Weights of a small GPT-style language model, trained from scratch on English Wikipedia.
Size: 8 layers, width 256, 4 heads of 64, MLP 1024 GELU, vocabulary 8192, 10.5M parameters.
Architecture: RMSNorm before each block, rotary positions.
Each number is 200 + 30 x the weight over its row's rms, rounded and kept within 0 to 999. Layers, rows and columns count from 0. The size before them is the row's rms in percent of the matrix's.

# up: layer 5 MLP up, 1024x256, rms 0.0639, rows 907-931, columns 192-255
# down: layer 5 MLP down (transposed), 1024x256, rms 0.0648, rows 907-930, columns 192-255
up907,110,225,227,196,204,187,195,190,192,194,192,177,179,174,176,224,228,160,207,234,198,142,217,218,187,193,173,237,203,122,186,160,191,193,185,148,232,191,199,171,240,160,204,219,199,224,262,168,191,270,254,216,186,164,150,161,196,231,213,164,204,193,182,200,178
down907,109,187,198,193,209,215,204,245,191,158,213,177,216,162,207,219,232,250,219,213,226,229,113,231,192,199,192,211,171,191,202,243,209,198,201,201,203,150,222,190,201,196,228,198,229,232,192,182,183,248,196,203,215,179,247,182,195,196,160,160,153,152,193,195,215
up908,112,203,246,150,154,120,236,149,212,229,198,216,226,203,198,193,177,184,216,212,178,196,244,166,213,182,246,179,181,160,160,224,192,181,155,190,203,188,192,240,215,217,215,234,160,180,192,239,173,203,170,209,204,223,195,246,177,214,180,144,186,175,197,176,207
down908,090,134,223,197,206,194,209,219,176,192,160,194,180,232,154,208,169,207,194,202,232,168,229,159,196,195,247,220,113,186,200,162,181,179,221,174,194,192,186,209,224,213,198,186,193,214,194,228,198,222,174,218,207,177,193,177,218,236,214,180,147,182,256,185,190
up909,080,228,160,198,187,150,181,178,203,246,226,188,151,223,197,235,189,198,247,170,207,200,174,264,183,174,255,261,232,231,203,184,231,245,176,174,252,166,235,199,200,184,185,169,208,192,181,173,186,187,149,189,239,260,209,202,160,236,168,214,188,210,165,196,198
down909,081,226,207,201,190,187,212,240,155,200,199,183,185,185,185,220,237,196,168,197,179,127,200,190,223,192,140,193,175,214,212,156,234,199,186,196,238,229,117,160,218,176,206,256,200,179,214,215,195,208,242,227,241,230,226,203,165,182,185,221,197,149,168,227,197
up910,100,200,224,178,175,197,225,198,184,236,238,216,256,184,204,244,218,197,194,190,178,190,240,211,108,171,229,178,231,203,255,238,204,159,131,197,170,182,216,219,272,183,174,167,171,254,215,247,161,151,226,194,182,199,188,214,244,249,178,157,185,179,205,203,177
down910,099,163,193,206,185,158,158,204,177,164,251,216,168,153,199,204,137,168,238,196,211,230,181,156,229,193,247,237,221,184,148,273,152,214,220,184,215,202,215,203,133,236,172,192,178,208,222,176,180,214,164,214,268,199,177,166,199,202,200,166,213,201,239,195,239
up911,117,212,246,149,258,135,222,228,219,237,184,172,155,199,246,187,157,164,217,220,133,198,219,168,166,202,240,192,234,185,204,206,244,173,167,196,204,206,198,174,260,227,184,146,188,165,222,203,162,217,269,222,212,181,201,226,265,191,237,187,200,233,164,203,216
down911,109,192,188,220,219,246,208,200,181,227,213,235,236,202,210,178,242,89,203,155,216,217,175,231,211,173,148,206,109,200,212,224,209,186,149,189,220,249,226,189,177,202,212,208,211,178,160,196,235,224,183,238,193,192,275,220,200,179,187,175,199,220,209,218,175
up912,114,182,191,186,214,177,152,205,186,204,128,202,213,241,186,160,242,226,148,222,183,200,210,183,173,185,183,195,224,175,176,270,213,205,163,167,246,222,180,232,168,185,163,126,193,203,205,240,150,213,199,216,173,116,181,284,252,232,231,174,244,192,181,217,201
down912,119,184,186,184,233,237,194,174,234,181,157,232,192,181,167,204,165,203,200,186,166,186,199,155,191,197,267,179,213,193,207,164,184,194,227,214,224,166,228,188,264,209,173,152,211,228,214,253,160,253,220,199,125,206,150,177,227,265,203,173,249,205,222,194,203
up913,094,196,175,193,158,198,230,181,146,186,227,195,189,253,186,196,160,208,230,135,155,178,214,221,189,191,197,150,205,214,179,130,235,198,174,190,170,251,220,208,213,187,172,199,217,242,178,198,181,226,213,186,160,214,174,257,193,222,193,188,161,185,191,186,240
down913,103,205,222,189,183,220,232,236,191,178,190,229,154,175,233,207,225,241,169,187,172,203,237,213,298,249,151,213,243,214,178,158,211,198,262,179,190,197,173,209,207,174,166,225,200,212,180,190,186,241,254,172,250,231,186,223,211,209,175,246,235,252,177,218,219
up914,111,226,166,174,164,188,226,204,159,216,166,190,158,154,182,230,189,213,177,210,189,181,290,252,209,193,195,141,224,191,165,171,174,175,161,176,234,198,169,178,198,219,179,165,241,215,213,171,163,216,180,198,182,156,162,212,144,255,198,213,230,190,174,205,194
down914,114,186,227,206,213,207,180,166,163,161,135,198,170,212,186,143,247,223,199,181,207,208,154,249,205,189,210,200,176,193,137,214,177,208,230,206,199,223,183,184,196,183,173,170,207,175,267,232,161,192,205,146,227,232,156,188,192,177,229,177,237,212,174,255,113
up915,106,180,204,232,232,216,185,223,203,191,182,142,183,214,205,184,193,250,206,175,183,220,198,174,241,154,216,178,231,174,215,217,233,202,229,205,168,236,191,200,174,227,231,213,174,213,190,236,234,202,185,192,173,245,178,150,246,225,185,225,199,210,182,229,212
down915,105,196,195,166,198,234,198,199,202,204,196,225,174,206,211,204,201,207,251,196,238,134,233,268,140,211,239,265,171,221,159,247,167,212,184,211,179,239,197,182,158,210,149,209,218,199,226,235,188,125,177,246,226,186,202,222,217,184,177,215,196,254,246,165,237
up916,105,242,219,213,192,202,180,203,172,177,203,147,201,236,163,196,168,185,231,176,208,160,215,202,189,254,178,197,205,241,191,141,205,212,203,181,214,215,193,201,259,170,214,222,199,190,166,176,223,180,220,192,247,237,166,278,247,297,199,224,143,169,216,224,242
down916,103,148,209,139,196,152,189,222,174,193,189,211,241,134,186,183,218,172,169,228,156,191,203,223,169,194,194,216,118,222,210,231,161,220,206,188,103,209,218,179,145,257,201,138,172,169,203,249,206,220,197,232,191,198,221,235,173,194,196,191,219,180,176,167,208
up917,109,204,175,172,182,175,263,169,231,181,132,157,223,147,201,233,142,187,196,181,160,227,186,149,214,176,199,234,229,194,145,176,221,195,206,170,228,216,147,211,227,168,242,190,206,99,153,175,185,223,173,191,196,242,219,182,169,210,159,178,195,243,164,250,158
down917,124,190,131,237,176,202,209,188,167,178,129,224,214,231,191,161,172,273,180,165,157,230,151,252,172,219,192,191,207,248,216,202,178,194,198,191,153,188,180,222,161,228,175,238,142,219,197,214,162,215,181,253,205,184,200,200,219,215,219,222,230,220,216,190,174
up918,099,199,263,224,186,209,168,177,174,230,227,221,208,189,165,161,184,204,230,165,244,162,234,166,211,180,208,192,217,229,121,197,186,196,228,181,188,187,240,234,254,196,261,237,157,191,181,172,199,204,227,198,246,229,173,249,197,205,205,214,203,186,229,213,150
down918,105,171,230,214,156,206,229,175,176,169,214,213,189,150,219,177,145,216,185,199,207,199,181,162,124,209,228,201,136,214,229,194,179,221,183,187,178,180,209,143,259,238,201,203,227,201,226,201,195,158,201,156,194,186,231,268,203,218,212,170,204,219,112,263,223
up919,097,168,137,201,201,199,271,190,191,146,191,167,155,222,240,218,190,212,192,174,224,145,239,182,189,219,162,201,227,244,189,240,213,209,204,234,256,203,202,192,241,194,257,201,233,206,235,246,179,171,221,151,184,208,165,172,243,189,220,171,168,200,136,137,231
down919,089,222,229,233,221,227,150,196,284,214,147,243,237,229,138,188,186,177,177,187,218,219,180,202,197,162,229,182,233,190,187,237,230,153,200,154,222,201,250,184,134,215,196,186,142,169,179,209,234,200,179,191,218,188,261,221,159,220,202,262,223,167,301,201,214
up920,077,174,172,198,231,198,179,232,194,270,183,234,164,202,224,173,188,202,254,232,190,164,240,148,208,181,235,191,256,219,182,181,170,193,202,184,172,177,218,203,202,223,271,167,196,139,208,229,222,208,203,222,232,183,207,202,250,197,219,215,221,235,227,223,164
down920,074,255,213,183,179,142,235,120,197,138,215,192,188,221,148,185,215,197,159,167,202,192,157,213,213,196,217,139,228,261,169,178,197,216,200,196,198,162,215,176,210,206,189,255,194,193,228,210,167,234,181,248,223,216,198,228,172,217,182,193,240,205,149,156,229
up921,101,207,165,180,174,200,203,214,174,228,206,204,101,219,194,229,219,157,175,220,200,188,181,259,213,169,254,161,237,239,212,178,184,159,166,183,197,197,207,242,263,226,193,218,187,153,225,209,178,146,236,258,222,223,196,186,202,205,223,201,144,218,183,202,238
down921,097,198,178,205,207,178,157,204,166,177,231,248,220,202,208,132,221,255,208,148,191,204,211,221,148,146,224,179,208,207,224,173,254,188,256,232,205,151,172,250,139,182,179,199,209,169,156,208,197,216,185,156,257,147,192,181,198,219,186,199,196,171,176,193,176
up922,102,184,198,235,201,160,238,179,143,205,149,208,221,221,250,186,243,220,175,226,177,157,204,242,206,195,222,182,197,185,196,181,277,226,228,213,205,201,177,276,220,194,171,198,242,181,192,172,151,191,205,188,242,233,192,197,213,256,197,182,119,173,153,207,199
down922,103,165,250,216,199,211,196,253,214,191,164,179,182,189,187,157,180,227,196,239,211,202,147,161,217,208,171,207,89,195,162,209,230,205,202,222,220,163,218,144,215,180,197,179,183,198,205,204,198,192,212,195,172,158,208,263,200,189,167,179,205,230,210,176,240
up923,106,212,225,185,141,174,197,164,178,203,190,211,180,180,208,178,250,238,202,159,173,142,227,184,148,208,247,198,203,140,197,188,180,170,191,155,225,227,183,181,210,227,209,189,192,173,179,250,213,212,205,181,182,154,187,182,197,186,172,171,216,161,206,204,170
down923,108,214,198,222,220,209,149,219,212,211,208,226,264,245,140,238,205,263,221,235,173,222,192,168,210,218,200,196,198,204,167,266,177,186,175,227,166,175,190,213,194,177,213,224,184,159,197,254,285,203,174,228,179,158,212,211,221,200,223,201,205,223,212,204,183
up924,112,245,174,221,213,221,193,164,193,200,174,168,170,193,240,214,207,231,194,175,162,197,203,182,297,195,224,190,199,235,206,188,191,159,157,177,210,228,148,235,187,205,264,200,193,200,166,273,176,238,195,220,169,200,149,215,216,223,201,214,182,187,263,215,214
down924,103,163,228,171,171,212,208,224,199,161,201,206,259,150,206,157,177,226,158,187,191,174,211,203,194,205,213,172,185,206,194,251,193,204,235,193,214,184,199,171,232,159,142,195,163,231,246,142,166,221,166,151,211,166,178,162,184,219,185,189,245,252,177,197,143
up925,081,206,194,195,141,139,208,209,214,173,225,244,211,236,236,200,210,219,216,140,141,209,173,221,230,217,182,220,224,194,214,210,236,227,221,188,200,275,199,241,200,142,164,218,236,219,186,215,195,214,179,217,235,240,213,256,168,224,182,230,171,188,147,97,237
down925,086,209,210,158,168,224,176,190,194,182,174,169,226,207,205,187,238,153,134,209,157,191,203,226,172,233,210,191,171,226,220,202,227,209,243,193,229,230,237,211,204,197,136,195,175,169,193,165,174,175,236,208,202,205,194,220,151,212,205,166,205,238,189,212,250
up926,105,178,208,206,194,209,220,176,247,198,230,228,155,190,183,238,228,212,179,235,259,212,217,236,231,208,208,188,226,196,220,294,217,180,178,143,236,187,173,208,194,196,245,239,173,159,211,133,228,208,254,205,174,193,155,152,214,201,200,229,203,196,207,223,157
down926,103,223,171,191,156,224,208,211,198,250,180,181,183,191,209,201,208,162,212,170,249,185,203,181,178,222,217,146,229,180,129,222,176,188,177,225,199,201,211,169,173,220,193,203,227,177,232,203,247,258,172,210,223,185,206,200,130,236,203,189,202,207,237,200,250
up927,112,240,221,192,215,181,175,210,177,177,225,207,198,231,218,194,157,192,173,199,114,192,168,264,168,166,234,180,241,240,186,206,176,167,231,161,239,188,190,173,166,196,214,232,223,215,168,228,194,203,231,229,220,183,180,215,188,171,193,218,193,134,225,188,185
down927,115,191,159,214,195,190,181,224,160,225,163,271,159,210,189,215,195,143,201,233,218,162,218,176,262,176,188,230,200,194,233,194,213,236,276,157,179,215,198,180,160,181,208,192,195,218,189,146,216,174,246,181,155,276,223,257,178,208,154,182,140,180,178,174,236
up928,103,207,193,215,121,180,232,221,190,178,156,276,216,185,197,170,169,209,228,216,224,189,251,206,223,159,187,192,228,194,189,234,194,210,194,193,231,206,173,236,212,241,161,209,168,221,196,187,198,161,201,248,184,217,156,250,194,159,161,156,183,183,214,197,202
down928,097,203,155,185,226,206,199,178,183,201,229,203,193,199,200,217,176,199,193,248,195,185,143,161,124,215,223,211,201,185,192,169,144,164,203,176,234,168,230,204,189,230,184,230,189,150,196,211,197,196,253,188,228,201,147,202,227,177,195,226,210,203,241,180,207
up929,104,221,197,185,224,220,219,161,198,169,194,163,200,179,224,146,180,187,216,219,149,152,208,156,187,247,180,155,214,204,161,199,206,113,171,248,206,255,176,192,228,244,227,188,217,112,185,204,175,200,153,242,184,261,228,176,217,269,190,217,204,164,165,221,245
down929,105,197,216,206,172,235,197,166,167,226,196,200,215,207,224,246,230,186,230,176,142,217,191,200,250,181,189,200,202,209,209,234,168,258,168,220,164,239,227,159,171,154,220,210,232,241,170,204,177,200,209,176,164,209,222,186,168,152,167,235,157,204,218,232,181
up930,083,177,195,214,157,119,204,160,221,223,201,227,174,202,180,252,228,204,191,246,173,209,171,155,196,159,225,181,244,150,187,183,198,169,229,225,173,253,166,213,231,206,253,176,178,193,187,219,221,202,192,254,274,175,238,240,242,205,175,158,181,215,185,213,193
down930,076,222,214,248,229,238,198,202,213,169,136,197,207,153,164,209,260,251,259,189,146,191,177,223,166,208,198,150,176,199,215,199,187,198,166,226,210,198,200,198,239,192,204,214,181,242,170,213,250,218,201,231,175,158,207,186,215,174,181,219,238,267,186,225,174
up931,073,225,231,183,217,210,183,198,186,235,176,244,187,225,189,153,205,187,220,169,217,224,275,208,218,220,225,168,225,185,165,209,182,206,256,234,207,269,194,172,214,219,242,176,224,200,160,194,190,218,221,224,231,187,204,232,234,185,164,150,162,236,176,239,193